From a checkpoint of a small transformer trained on Wikipedia.
Training: 430M tokens, 5674 steps.
Each number is 128 + 24 x the weight over the matrix's rms, rounded and kept within 0 to 255. Layers, rows and columns count from 0. Numbers have three digits each.

# down: layer 3 MLP down (transposed), 768x192, rms 0.1, rows 472-571, columns 64-127
# up: layer 3 MLP up, 768x192, rms 0.0986, rows 473-572, columns 64-127
down472:163125095132089111133117114142136113114122133136164128125121102124095096106120089136163114171136104145182118164122142098134111148121109128101151153121114118120125058097095099118131163111149126
up473:174132140100126114191095085138092159098128174128173124132155125177136135138136126145147127102119129144141136149166120145141118160126119137143133114132154139143112124124119113164136097161123131
down473:146124116092129163123084130159139094123120070151178133142131165149143110123132181104104120111107145120204118131109119127100187150098148095186152137093104122201135128092147137132121128169083131
up474:171107094139196113132089086139161171117124126121135105117149099158116078157133157155138153131082102133120122157142131116156084096164073144133120140090178141125123135144104121101106135115151102
down474:139150179153113152142161095122146125143155122126111144142110139161141145091125108123143138169159125128144157154095146132073115149066135119142104113146127153133107160137112126136103140144121117
up475:156150098103127119110128122161124126139116146160113106135113147113146121108110084121094111133141092147135134146165127167133148101118122149150147125107120144105112125126112105116106127157096103
down475:105140153126130116129101132125140108124147099123121122078105124127081169155189146156157134150118115111089132098145150119124164112120139142156120118171114119117148142133143117123086150152121124
up476:099081145140144146179138107155117127126106191140112136153114151087135135117147148127107179145129092113091132122170122135117121115087103137178133140115145136189113131071126158096126149087143158
down476:105099139148102129139129132115175136138074115123100099123114079120142193142127109133145097144134122127130168117153162113106108129109102145142124125122091165124131108125149118096159108143135121
up477:140115093128116152162154128135113140117160159105159088108096115106149113124136137134135127142117119138106080185155128139141144141110126147147099118117157116150159125103111163122123119150093089
down477:147158117106099151136105109151126152161131151140118140102081132089139112126169166164146104101098107115086134137148116101119143120115097121134111099120155121127143103144162183102142115145139100
up478:180128071104133122063172098123136156092147141132099139149105132117168113115094140107074177129085142164130137116131117172126132135146116140152110120134102149148161131152142113074111121118119116
down478:151123114114095132157116167150098110181157117094069121174066115099094193138130198128128059149176121155094140116115158126136104142101152150159148089120087137162154126119136105121134118120118154
up479:132090127115073094116144139112112157126142122147131163083112147116138138114095138109101114128110128107107120133110136161097142151069129141109123128132133146139121133167126099121133070104143134
down479:111142155141138123140105146145142094133146143160092136124101147152168148109171123131139102160152162126125107101128121109131115141182152122106127121155138139124154126120118095136125150118166109
up480:115181166146155142102158113110102122080156135110125097184120143120133155105113153148149131129159128141100171139120143146094139133132114108133113155103149177150147139155126145122118096138110140
down480:135061142100111103095120122141112113168116147122140094115142136140115154125128103130118136139094126093131143101143128115139149081121137117069136105133155124081115091104155135093119099135109139
up481:125139100113112166113132099135123127125092143143110143149126146095153142135143094129078161149113128122173063131149112102120128125126140086108135120162120114177137161156138112158117133134115135
down481:149158085182156143156124152121158105141161111086138168143139121120140161135133126150105118134091130143142114127152124177155079174182151150147108128137096068139102150109108114118114106079085212
up482:156117138152096132119123113124160136107116163129164113163135133134125137129098117144126073129110085141083106102097089120141200142088093084122177190118133151141148124111122140163146141143078168
down482:130153147128144095136107154107149166069135124125149107090165135123148138127115114155147140125106162162189104128119124118126111168134160190134124132070127125158113164145167159100151117090135119
up483:201153136118128112175158136092135148059110129153120137139159155127144128097111150106162120139163135178108159093095138153116150110099160096084141136094126121133143107157120137127091138129110128
down483:122128077102062112160149114104092146117134111133133111190134144106126134135119126134147097093140118134108105144149140113151138068148099122113107109091092167100152130142152107142113138135071142
up484:150107096129131090118116124130102113152120150126130119088159120128146106075067129176100112140117150132130145141124103117122133149123141134113133155124167105144188156128056151088139131109147179
down484:112129132146110136178105100139136124119144152131166123112112144109113167119184101145117108106099123135105163089153121115179127134103119158087131116119124098135089151121147119106143132157162186
up485:149117147132089119137129160162081122091107151146126154179099157164145135085119185117091109158113095116100145131142117126157118136091126128141130197141103195165109116141130115128103138130157166
down485:160106098124055148151112139095070117134110116138113092135123135119133154131154159122141134093159150078116160147140111138132121161158140129101128121137139152145131113144163078131179139110147111
up486:132145145078093142109163101092152130119120127111101138132129114114160094101116106110175159119153121173112119128114169144098129106128116129126098140128105140158089125157117144132133172101126131
down486:150119153114150132141111150116103150169149118140139143135166135148123084157162128122109143114153124132137125132107104113140149126139108133116172131114139118148140126100118104132159122125123077
up487:095144114105143156099115094143117164114124078160127123134125168139136118119074137140099097137122168153100109113094125140110140142094148094127103153129130143138122124152135136118133128100142131
down487:157130115156157113105134136109159159118147090149116137145159099159085119112079178151108069104138149134101171076152109131143140146163085121096140156109154115123159114153132090121152127104106094
up488:136132135097108171122099108152109185121103143137115096127113116108133126157160111137152133132135122114145136160116132188100136126167103155105158141118133131112136165109126166091113131133085152
down488:146163137091125138136126122132125100111126161118099144114142135081106130152145121116119147155120109132159108132132150136112129114109185163160154116120094132130119145152108126123121133089129113
up489:123167088129126175141124082093115221103162087137160112123126116116171111117133128136137162143150105154128168152152122172132167135114113184133145120126133149130149114162141111104084146127098135
down489:147085176115106166133110090077159121125159121137119139116101127159118069126117086134089092115167125074140093122140135163143130097127109114111163111133157104083112154123130137133111093166121148
up490:143137070129100131121108128175152134141137109147143109172099142136175134107130125157143122103098096121156122137145141117112130085091142148124127133115142143186142118114139158149113131145109114
down490:108104130161143133122102111161129101146140107145109097097155126140122132151126137130110165115152149103128129105124116154086114095135140131129136096117085154115102128127115154135136132110135148
up491:140153098115114150125142135184115183097133160151111098116105141124157107165120149126087141121137062131073104152112122116121115151092096149129145193179134123150131163174125136150111119102102144
down491:120139168166104143128131166133125145140164143091108170148116108138121148160121133138099097121140126147137098089107084110117108131128086148136177111145131105109142117113092140096139116141139128
up492:168136121141124129105121115160149139149098133114131101140127128158135122108083130150113142112140099121132153138118150144115154160062121089161125144136139138126150086128110132143087122125112132
down492:125148106101133098112102125197135095159153126127100116093125129099144094122102095121120125140172162136145116143124111131157115139105124129142128110112151139104152134133101107092155139126102164
up493:158160123111169117141131159174116127151123148122148128130130155110178128096090100147115151141080133118073134112131159123118132105090138114106130109104163118165147121138122137137112085108108178
down493:159120151171099112171145122116135083047138151124101129129139133141157098158130133133114126144108118103148116125129056127132139162148145159117124108151136109153078122129169145189118139157146125
up494:126102112123157143118145098092122144099120159128101095141161145110148155144116164148147184164136148147118127179146121132131181107140088131158090141135162134126116106174111153088119095112122147
down494:143117133115144118131140120060132131140139149160145086167149127102123175134120123101152119127124139136098142133117136149134137072108139120123100123170149160099108122099104138174090126141119112
up495:144144132130123113138139121157130134142108149119142088150139138135143151086093138103124143144090095133139138122126121139113126091135162113160120175088120136138124150117074086108124155154119103
down495:146124094109148130125112154126129121133133141114144144138142113135132119121126116117134127115164145138116114119121119128145100102148103126095135094142134141114144126105148152143145086123145127
up496:128131117160153112106102120130085107135131144127138086151091171158158108116128158136143148131147130183133117135096130154146093149095136114102119121136139113109115145131113122099118102143152135
down496:134133134135105110160105114107130168131137109128148121131135127130127144124143126109161169104141144104122115122153111127109119083124106124140126154163127141148104115143133112127126146128084104
up497:156121151091089171116123103152106140128089167106144122103130153168115099113129146136110091125127126149161109170108119135147148113099146113131133122107167158120125111151129109160115129079138163
down497:066158099116153165156106136108121171161120156128148089125109126124117151145084149096161153113121115122118131153165115149129117124121128149102134101119139137133177119148103120113094135071133105
up498:067161100104147126113122116135112165103080096109148141158138098160130136137128079152133132127156121158148110133128142117102107146072112135154107114130130106167142171131130138100096106149129116
down498:140099078085167139171102101121157174108135111116141133128112099126133167127113139117151133121118155107169119124149138122133133140182098089134144136104076081127143133097128134121129123129094137
up499:127152134129078137138120075123122137150090146117140113124090114166150099102161161133126119118136151108110109136133139162148161113132142111128120168121136147163118114120106159116126124120115130
down499:119110121191120101119130144124136146124142118142147135124153101120141114128136130169171123156121161123150127140106105151127105107158152102129127145155134091153116087139116100115159113137101112
up500:177095162124086129149120124147087126063106145141170072141166111136161137126121110168120149187117126136143130097137112123149129162105127135154149138127119152140118169112085156146133110120126136
down500:111155111137147128147100169108119100137164110108140166142112132124131140116122119136122138117105125096131123110131156094118126115144170146119127124104138123087145132085096112130129086144161116
up501:134120104086150089148111113140131127139102128169143147112166130167143094117121082141116204091135110086087136137120081166093136086133129118112138155076132133143155143137141130113105088103148133
down501:103130140109111107158146159121102070134094117130159163105120133194114109125148112105115113138153118129120154133165129142111157150132143121098118138093125154177136150170160185096160127164153136
up502:142114152120119125108135125128161149096124140104156096124153131137109126104105120131130120177154090115134128126137139168112150162098164139118133141131115114131132116118134096102150129116162139
down502:126168130132139116128159118120151135116192121121150122123115101093087132107154140116166131125134123129143141144163177105124099103153120144099137083137119135094119108124143134133136196106154085
up503:098106100099127148142134112128141130091116107152109142121121114141166158103121123105119140116082132119140112112118158117096110146077108120154152128106117137180134119150119123125108079117140167
down503:135133121161118129133144140149160141094143158122112104112142130115067155129128154092135142135122155144155153144150102141141147115170095121108116138134119146142133130146144083106104129112167132
up504:165089152136104135160164140116150124110088131144138131154101151144113120153110097141115178137175109125108145134076117147106099146104096112112086135120116153113131127175128147153122146138118112
down504:124089145194095149122137103084142145143121114126147126149135100142100153151176145159125123151134163125102166094117174094137117180146154111111119143153110088163166103137128136105157152141143120
up505:150108162107129127112142107181105159137080151107154137129068140152129113095118165140088167107130126174147107091094147145135128169111092132110163124094177104157126175175103124116128125111120125
down505:114103143116146120124135133124158123112118127099108084148120121127101130098115104148117165160105138144148170113103121102156124161145166127128145128093086109092128147140146128110127131129148086
up506:112114101124104114111168045141122126110106154163145132100139120134132114095074179118130184083112154098139146150136144121145153116132125112143125120096109157134124122163101104117143120082087150
down506:126088140146094135134121148114093123131142152127160129137125150117143156142145150130084116117134114099140157142119149096106123120087130148113112151100125143145167145147143118125097134157147092
up507:135133122109125150173115141178085157123152121094111112116115145151135132089153145117124105148119134107110139098087146164129153123119125124161143133133124151205154141116140119104121138118134116
down507:109133166103152154096118107156144183184142119114136150096101100150145119103139118120136129149121159167101117128112117138134129140160116082145102108171124131153102160156098108143155118118125123
up508:128100127099127164113142087126135126105100186140130103126124120125137149110095128138107168152123149091171111137166145121139161147092128118108125133121171141100150111144137113169129105167122122
down508:118120175109128151127122149092146125105151112115148185139187116116144142136110099157098158151131081088176157178152087144119148133095169116133133080122127130126164173120115128127114175108110120
up509:133121119110129080140142137143133138151148127133079144095178117138180110114123152159108157155117098075137146147132109114168124131146108100135133122167114112142179164130103183165130080151099146
down509:097132097170162108155111167178140065099171103120128147120129132156082140134160125164122132139104109095121120085135109084054070109113105147125111159138115114132180146163160159135099097161191155
up510:109147143108116110155112105143135140140137095115154115098093144091144160120080162134149152147097165147119166119121164115141140122160126162101162160113143124157158117124147142143121106121121117
down510:175138083145159115116146087112161123107109141113121139141124145107165118099125138159089135097073105125136140132133145122117111142105081161118120106092118097190140107131159162148112140129133145
up511:119114134135121126155147141096152142100119116130134092139160105129137139066130129206172130119163132138145135126097110124124167160107095135099177174105188128132110155141064109133131147127128118
down511:090147147110109104126120081126112085113140158140152130121115149095133163103130119086145119142136130100124125090147143115121073128154155130112125108097157103107107139140112159154143103155147138
up512:160133109118128117169141130138152130121087175118160154169125163131122087138122102165122117117126133196169110157116114130091150129153118142125118121163141095138158116144121135096121141152082109
down512:133184146136086146148086109114144102167111179123138110166149141108150125153147109154141126099115141163152096113105127139140125132125136146115136131151099163139122095082098114129098102117127150
up513:163128132094119134121128117153098139119106134125162129158099108130102129089103159149121121157093166119113123179114105120076130154073150129199114114133134140145214127168122149142109144106154120
down513:154103143094105131131129088084157129090140157105134132130092111185092147108091136134137139129104145093169123111100094173146172157091098112157091109160130122118140081127144132165130175078113134
up514:129126134121104134117101131113115162120083138125132141138145179130111109127093090127086126177112136116158125142095126150149151111112150098147157119162078107126141144126113119102095133137126116
down514:149128113104112107119123156168129139147148163111195111135116128152096115155133105146115080141154153109169145150142097149149085108148122149093119129150112118118127130162127077150109173142155140
up515:126088167138162131168113141151117121124120114134152138103145092150118155143102083126109139066122116189165145150140116157126126153131097151126122130147133121157117203156142142144123105160080176
down515:136138137114094138139124153104163139165162131125121068114114140122121125094108122170110144124112121125121164124075178157133112140165099120134113160115085155159116139139166162117141103108127102
up516:142102148110111143172117150131118144126108124107099106093151165121147125105114099183130130163108154136141131149091144157124158118112080157212134089072123120128162116126119107167179158127122137
down516:116138127177093094135149100175167114142179100155117129152113154058101131117112162132154105112117141152155125122121153150120100128125122154142134107166139113092137099156135117128109128143159138
up517:198118097120129122121157075154139151117090150131116123153115143147143077104142125143107128130109094100128134128095151147131191164127122074139144122107134107142116105147101169097078156120073162
down517:108116089140142092165129150148128142132156125118171122134092162138109154122167122129106099120091107128137130120129115130154094111144126124136146156098127116156128125130131131119152115132158110
up518:177128142093145076114144119131149130112155127147107134110100149136153098101095131137127113160143147094116136159105124170104177102111104131171118121136104148118120155161103177106149169113124140
down518:099133109178204118139151110120106118125128133160145113140152093165144145108120097117117114115107134120072109142132108154143166124108091136119147123140126094150120098096091116139179133143109092
up519:094056139134142116124126133114103148140133096156130104147115124121146142148108123178140121216184098155119104136121128119155117126165138130129125180172144121132164143120104129135121128093134173
down519:152158102112125141161138136099117143126129154090126140133150140178111141136164147144107104109117083137151126148089116102115138128126131115092119180160128138157091146114148105139110149127106105
up520:127127094139128091092144123106088117134130106184147135132115128164126120131128129215117150111129116151109089146163184086114112120114124112098087127107108083135169153102091161093123115127163155
down520:130098122099155135127101144140098128126135088089131130157102143094133120122122130105106115130144105158120117130135136090093146133132134153144145132120137106138132109087133114133129138116133125
up521:153119111104136115132119115135136127131103131168172126128102155122167109143105117132148124164142131127141118127148150211173140141115095144156097133095120151150158136141136135061130140136132103
down521:116105099147157144106120121141129096109149086143136106147110153156131098133150148092119111110118123127102145122093113089150161103085110161166113125122165149103104124111102131150075117147115113
up522:132123152131149137109087096092109158091115106109145128132135139129153143127104077136131137100115092127148103119059168125095172162137149082125128129115136101142146138141125136107101103128145128
down522:110132115091144122151150177130105147110141123149136088118161119112136136115139106118142112098125128136173121093122159105135150170142161125129119145116133107127119153137111148165129113145132111
up523:113106158058103126095157106123122119068086114120117112172111115149164117143110139197112125164080153127104117165153119132110158133094086126137087141166167153137149111122130093105109110139156125
down523:128089116166165112100124107106099138117161136164157158138179169086124184082152121128113139169145139144197173158164074144123078089114103118121120118098170071105135115147151141145168112096096152
up524:158077138131133133128100130137096151110121137132147113106100138116103092129122125156137107161126114156165123149077124125133143130139084153141135128130123162138108141144142113157080100110163122
down524:174148131142128196104185138126145141114147137138106142090085108124149143139097128162123155105127150119136111134151164112128133082152132102145134099148115167087138100108107119129120131120120130
up525:122128076127122107088136109134125108095141134170140113093103109158106123086115094122092155114162137123144131174137093153119117127104146129164120119120141105139144146143142103123157151165148124
down525:138123123153089144118108104155136159131107115117135116133119168121153147171143141123165105140161106145136129114103131076154121095174124151155140118116165122093139113103131129145149150141097133
up526:157051135151136138122143149186144123139111124157134065130120188136128120108112178107109139117114156169126087137142131177106108112056132120143122153140109134163148117174116181139080079155091079
down526:161121163158129146162108126128142157133149123152125094135121113140110149104156149118150125128127141130133119147172143130120105116119131122111115144128058094123092102141130130136120104111139118
up527:117145127107110130163121113148123139118130097143114144138157163110105161113132153120135107134174123156144129122140177154105117159093099105121132131100158131127148135103122151118172061132108112
down527:117163093175114143108111117121128116154139136096136114113131161127139120150106125107162111148086163106115109148137132144164113100110129117125108090144088148141131136121106117141103126142143136
up528:134149107112065140137118076160145139110095136186099106127122141192161161155142156115094141147116135099082136149155105190122147134125132125127165129107141159142142143157109120147134131126149098
down528:102093138153152103082149135139130124153140117116120150122133091145133129116128150153114096095118133102157149103118167139106174104130130133091116138074183118091102149095079158127125116163116120
up529:134085126149125142112146116154123203122117151173166074121097186135151115116102135131177150166107121133102142136150157111128149114122157103173122165116141155128136139105112113145165119161119150
down529:120127143136173128106130134114141085128155119108124148163131117126094135103131113128105096137115137170127118153152147139153116112119129136115177112123089093074119151117112115143141145139150151
up530:100084132127117124087108060118149138142125099141160100111134109191130086110093115138149155165145090136160105127147097144118157135144113102132136162113152122131144137093102116114107098184112130
down530:120128088130130126134131086097180155124157126101138111137143120109093125108136140159122110119159125098117138163096135090127111133111143155155104127105134139138157112184158121185126118113122109
up531:156136110117109106148128112152099160149108191143114111107090137093125091129138119150078121101135122141121094134079135170107102132136120133110129147120133127159124119129113117058107126122083116
down531:145136144168149136123128118150165076129149110134115140150118096121109136112148086127084118168135146117185146123128131119142174160089187097113120111161145159136122140082115117117134146124087125
up532:135155156159150136111120054096152124105079165098191127176121119106119098119132138144127121105118164137087124131091152138153167099132139132164103120112148112142124108132152153120091132129115142
down532:102124112107123132124122116124125149140138103100120104144153147137133127111130142068124171128192166093106157137137090145132193138160106179142146115111112170108174141148118114143106105100117170
up533:101142090091102119108178081125078130095087125143135136108064132102145102096125157148108121124170129119155175154143152140127132106101146131145154127155156163163136115145129128147114126137096160
down533:145099108161145175158093095132066165154149128126161110151162076111145181114102139147164134097090140139094156148103149130133120139131068087096082139162141188143139157109068150077151102151098115
up534:120119107141125142110151133144139137155131150135160123191094160114118124156125117127129159134117128103132123141126116118113131128121119146105169161145086104208102156135122076107120130135107118
down534:147127090140145159069177152154117119152095131112110109108150057114115108149137156123104137122109107125139148163102107140139123100101133167143205100179121116143110156144153135155172126120109136
up535:119127100129172170070133110113095108129108118141102094122108121067115149095148153138096129107165134137117142124182120142117111121119152110133191134118152140132180099156141114146095091148107130
down535:116116109144133122103088123128137117098141175099113169120140103136117133107077143153107124152131115119119149164096129137115129133129055084123125104152127179122172121138176115146142154114127169
up536:094135152147069110145158098134143149088119133140086136136119105145113092152126139156124140151141169143100183126105144124134138124122113126114114125132136136155137133124154152095118142136117157
down536:106105098128171114093183133115131098113100110095135114133080126169140121129103179134141146124157156149146129159132129126130132098120130128147108130134088128133113094125171105089121147056130113
up537:148104131158081129111151125136096153143139154116153119140122189096167106109156084166095111119115171141125172163086141127120125157124152114124130128147116118120153155179147169133110115147074143
down537:133132118164162140135134169124099135168132087119127138114111129114098132146144117160116105107121133143151149141207134095133100149157166101092107154152115127183114132126134123123158105090113145
up538:124115094099129137132152112146105104130076173146111123141070120111122113119119116108144166112112120149130095148124126143127134099141079140102091105114079189149092137116112113102112123147171138
down538:104129091148122149131123131135122121148152168147160143125135110119144131103160111116124137110077173126094121113129120106120095134121125145087135095114096150106101131166126104112099132130141108
up539:128106168111108136138149098134151128107133137137134142113098164140165154125154105132150173183154134142136117131157153149147111095097107136129115177137129160131140140096123140128095144195132123
down539:108121119114153149146082133122144120186138152159162101097155172141120163179114096053116116160101122124097142077114125178163140105153121145130106122129110130142175194114092126124112096125126101
up540:150158118131089100109143112115171119100143160116171108101137100097150137134084153136162145128084163144126096158138088132147155127127103140151160159095108134093123171117095089097131158144128131
down540:126142136139117120112119123131137133146137152092163140115139113107135137098087121082113079132116092131117114157132114093124125146151117138136118146144092098150120148117092130155123126142135128
up541:158128126140146103114098096129143152139097133143158119157122109120128109128105133127105159144089112134141131129138127193095153149154130150127119147165132130151105133194130129103179127143147147
down541:161091152162129153103154106144108140105121106130177120114171122091121116123150122103128128146113123157201141111116085082170127160160145144138128167184137105163117109137124164095171119147151094
up542:155135081110104105142109130170137119124081164152139100185127158114155111131124184138078140147134131173138098095121108111154136131142157134136102154131121144156132129128116134146090095113143096
down542:094133075158131186120150175138171133151088133143133136153095101123113146129125116084125097145113149186108151133074080163115123127111103131114108130123154119096138087171168129095095134064170140
up543:081118106108127108133110137163106155152129137161121107104086156138135110108100119126122161133152062157112137149148115152092118111135145126110135152118123121106108200105116129115137147116137080
down543:117116175086167132124147180180107154162113149152106115137139115098099160187152109130099093121092107128081155113146161119122099102153128126104113113120131129093121123133137155159173090146165157
up544:136122087116141143126108114116137152146141125115136116113157110123087096098116127125137130160097128154129172146141111116115142112148095118127105145105159147100131181143126104120145101148108130
down544:111165141127100126129129087085130121152174111118133118142117145136062148136111137114108139138141106156160131129087123105138136114077121130103138141173129094158105131097167114118135156166131109
up545:164177132109146155138115151132120119155128137124161168121082137079177168102087078134139154099132125132117137167133128150117138133114131130150118137140155135170094122137091107122175110146140148
down545:140129177121174114157134141151133109184152108151137154100109101087165180184105148158156085142102182153128116143075145119129135121152144133104165160151145119120103119147115142126143121096128123
up546:149123117120145139103148155197124130120132172161110107130135117073133160135100117174113134101120103146123145112156157164137110111142097170186087151130124141132129141137142103112152121169129108
down546:115135111129180144104087193157142148150091098114153089133130096120142106094164133145128130105105195114132126111153126130131163076112135120157119111128140125061128139153171132130103099134151085
up547:179122130072109135149146095160093125121153107145145174078106132140106115117125120161130146133115121170155118143135154119113096175120108156158094143103169178133096116136108151107124158117146159
down547:145143126161140144108103106126114088120134112122123127146122117131138137116118139113103160114121143132110150128128104094163148136172122116162115113109115094096110127088128133107160151106129143
up548:111124138095093131107132134105173145082099127087121088163106147135134101113081137102186158122093144146110088120136133110122170126078118133125130119107151131125145131137130100114141129133147080
down548:136109215099158118142098125077127136141103086127099154130121137143131134133084091083152138133138100140099086108167093136155176120098129087157103110154106148119087157121107153093147142127111102
up549:139136118113122119102151148136075123087146126149105132097080174115131131117121144125062130161161143113143155146107134118101120156109140130153094157127135133155153107145079123098077131174167111
down549:136129117156119140140087116126131137128146162162110139142128074124092138145118140114133132150102165128141128123098132149156148150155106095089134155126141165169150097127113101117139132118109139
up550:104118130100132143096085130104137109135129136117124105143152172133146132114103111108122126150123165146096138155095139113138109163104113117126173176184084144128188142115164094112128062104116134
down550:148094186095095172107151142084106126117128162097110161155120134113158133166108132099116082102099130120112137105124136161111132119097162141096104085138139153071108198134128094132126150091117126
up551:157160150104141057152087149140092121096139181154115163125105101115122083070129110122125092177140132106087136136105129192120117135154110108152137138118158115170119137108132120145123123130165155
down551:106137108130143146122120128115122134170128107180128087115118088129075123129175105155116118147137147122080168084130126166144118145182123115113139142144122145154119102102142116144139140149148163
up552:115162126157088121087096102147098117117107118128105120165120133102145131074126130129120124133136142140125102097099142108125163145132148079106096147113107170145103098178117115127084088127149119
down552:115153105114117106128116130129140122153142098138157112107141115119129177151128150125150118141127157155105159144136123101107093149142125110108127137120113151171136117107107140127142112123164141
up553:220145131131146149108136075146130135132092135150114117150114157152120135140114101121093128158083115111100101160150119139119196153105109082113147134133132124133128160136103126111141150154112129
down553:099125126134111146117107129117166119144118116158154146144142146137155182143133154160155141148161163172134068113093104082115153143106138145082130124102154077162098146123146121109114121116120090
up554:184097118120133130116154143141126123157131134107148150162136128126129165147124105142156107123111133145091137167123098135143156144117098146152154169144108146164169141135123144133126109144097175
down554:116161168141127117155098119109126145129153121098106139102115114106070134154132136109113105140133129117150143143124137123144130111125094167105125147150113111124133106149138132125119145132119084
up555:138131119135103146096095121136136119097140128104146131152126146158127075065082117119130132123184122140156147114146130118112143124138113145140158134124089122134114194109143157099079108165114118
down555:142125146114118149118097093108118115104108125074089138135135118119147102104134148093107162061127145140140129099130131109150142119090108138134100137145145129112109154094141092178117140131102115
up556:094076140148110151161155138141134151121077159121101138134132220130111152165113132123128163124150111116132088185127121111110110119168096129143150156152097152146107132110090107158083107129156131
down556:125060114136133133132113133171096124161137171082126157106136148125076134138120182129135138147120143101094151157146110124129093150160068122127146077088104174099108151120144137180149099095131140
up557:160144135117168163128127144109087138087065154131126113147129119091112120108127135139147156130144137154123127143111112134115142098111120114106139135107136097097118149163149124125109102114132106
down557:122140117121119134148109135158128140120145135134096170102120144150129145136110103123146138118145126131117109135132150157143109080142142136147128090112095143124117138145153123114114118146108120
up558:163117144090113157181136124121111119096094145141095107148133137121134142094106077119114185099121144146093096114194149134128152153092124144135170150148122150154168115150100117150163110100107125
down558:119100133110092159110126164151124081170125067122122115067146127137135162141120108164138146087150133118098097126174170115119091149150136151155153127150124115149126128139132113168141127129126159
up559:138132095158131165125154142116133105112128182126174111109129141141129130145113123145140164126122117125155138173116149149138136108133155138118132117115136138133133116122145114097115120104135101
down559:089100162133136106119097139123122148150130122141121099148127136117133157138119118137128114099116144133137130140126126096125114107129109118091128122121112144097118100163134146145141120103125141
up560:118100145110096135136168107117148117136148138118115124161137171098146128106065135128120156093129168123115089157150150112131155125111130131164171163106093102129102171111133143116116136084138098
down560:132131078115104125137132089173129142119138124106075133104149078176152165087105110150126107148133138144167117121123141115135099117120112141083107150120148151144108110108124107124133106120098098
up561:167137094140111142112127120211126169093139142159131094158115112135122156150137122169124167107115118092103082129103149135119105105109097176161114141097106139138107132150129185105072133126123143
down561:165184168162132095145126125134147086116156072092126141106162107128139101140121131129125133127140141088129113135145154143118124131125160138125095131133076123121137133172127160129099153123154109
up562:157112075153095091152074143118130125143107206136076127138107132133141126124115102151166102126116102152122113125082136149105163120128104053138118148103093161162095146143144161130112085160127157
down562:098093113141115120104096130143137139089148106121081163101136136145096130157114103148105115104149147130157154137134093136112155119147097139112102122172142168162130089131132132122134119119160146
up563:103113120106131131116151115173177137134099160132123134167105109109142116144135125152116125121181158151145124112056139091073123138113130177156119158063094139130128103162143101155093175093159129
down563:140145152163106111124096165091102151109122138108142163100127104130096094101147095111141134076108125126134152104143132136109102152113116150118153146153095141141135104167166110112091184107143167
up564:170129121122108125068140108176101170140115126160100130174095119134146126142085122149124179112138133136132117127097167159158138155172137149120130144090097127149108140099119149129102083129060088
down564:171199152123129126144154160160096159137105154096180122096131088143128141173104143129089115104151151107146118112093100153123149142125126085104099135116124134170146136106124174092133149061113160
up565:115125114126134146119112119166104166120134142136149114136124119130102104114099116139166165134145109111140145162126143137101131113121101113154104125133165147144090162142134147110089129132139173
down565:115147137140185085125176124146126106112137103137102128102161105202122131103087134086179148114110172196110114103121138150154156115125120126142109132166122109121088142076079158171138141139151138
up566:137071148105137110119157146119090133131127111138117123144125140124129068104102121153109154168139130154149124135150126133093162108094126106153130145118100106141138127102072110087160124171156072
down566:108130160147174117140123127109134156131122111097138124151160118142112110151180122117141157120124108110084142171127121119153167135107077143136110093170113116182144148094081139148098105135084108
up567:133120156102119131114157120143140166102123116162109128125162134125142163131081091115136138142123106119140174157154137149097104138132152152148163155157102134123151139091135110141166108117161124
down567:147152160127099136154118128109118106111149110126102104132110151113131136130130151121120103130136099138143170108117115119144095118159132161156083138136123123099119140153138119153145130125121111
up568:180089097125159102078101100114147128106111135130148149134135113119125130078123137127120131140134132170128106132105150171122117160119131081136145133113186091158157138138121143114118143107095130
down568:098128075104151102128132111146116122102115134097098176137113135104125168112155119116105099116115112110119100085103125119134119154140157106109136111156087126181121103113140079139148127126114147
up569:163126109123147113079109126108117130139144132116154130147091174134141075124098154135123138116178141146123103114126116102112144149087119155096110141092079161144187130141124079145124096103114114
down569:080129142159108137126105149150109129135152128121106103172103099097111136124126158107151098138103085093098111122097096104146133098132081155144133141171140133055113112123126133141122127144164111
up570:135121111127120126118154132157106128149115096126129124160129153122123061087126129100093153202129099128133135147153191128094167129123123101082155164123168189121123165113087128124150086174140125
down570:116190140129147091092109165117143129167154104117122100111149115112080111149169134122126117142128087127083155106162193154120133108143117109117118136138129087079112128143181109110124076134156154
up571:128175140141173111130114123153151158124104145156079139126158159078116111136108139135124187114090096106173133124118124131121130093113111085146144170108118150148166099153118152159179111147116161
down571:114152147117166104134169148135107138138118128094137131129175120157078126127163153140111108134115102078191149125121121135100119123149143114139182176091122096095173090120115100118150131117146106
up572:174112143151109121129138106115139108125148103104143089101123139111155138132091085139123142137100110159116116151121115155164165128093111116168141140110135145151148128122121128154103140094114145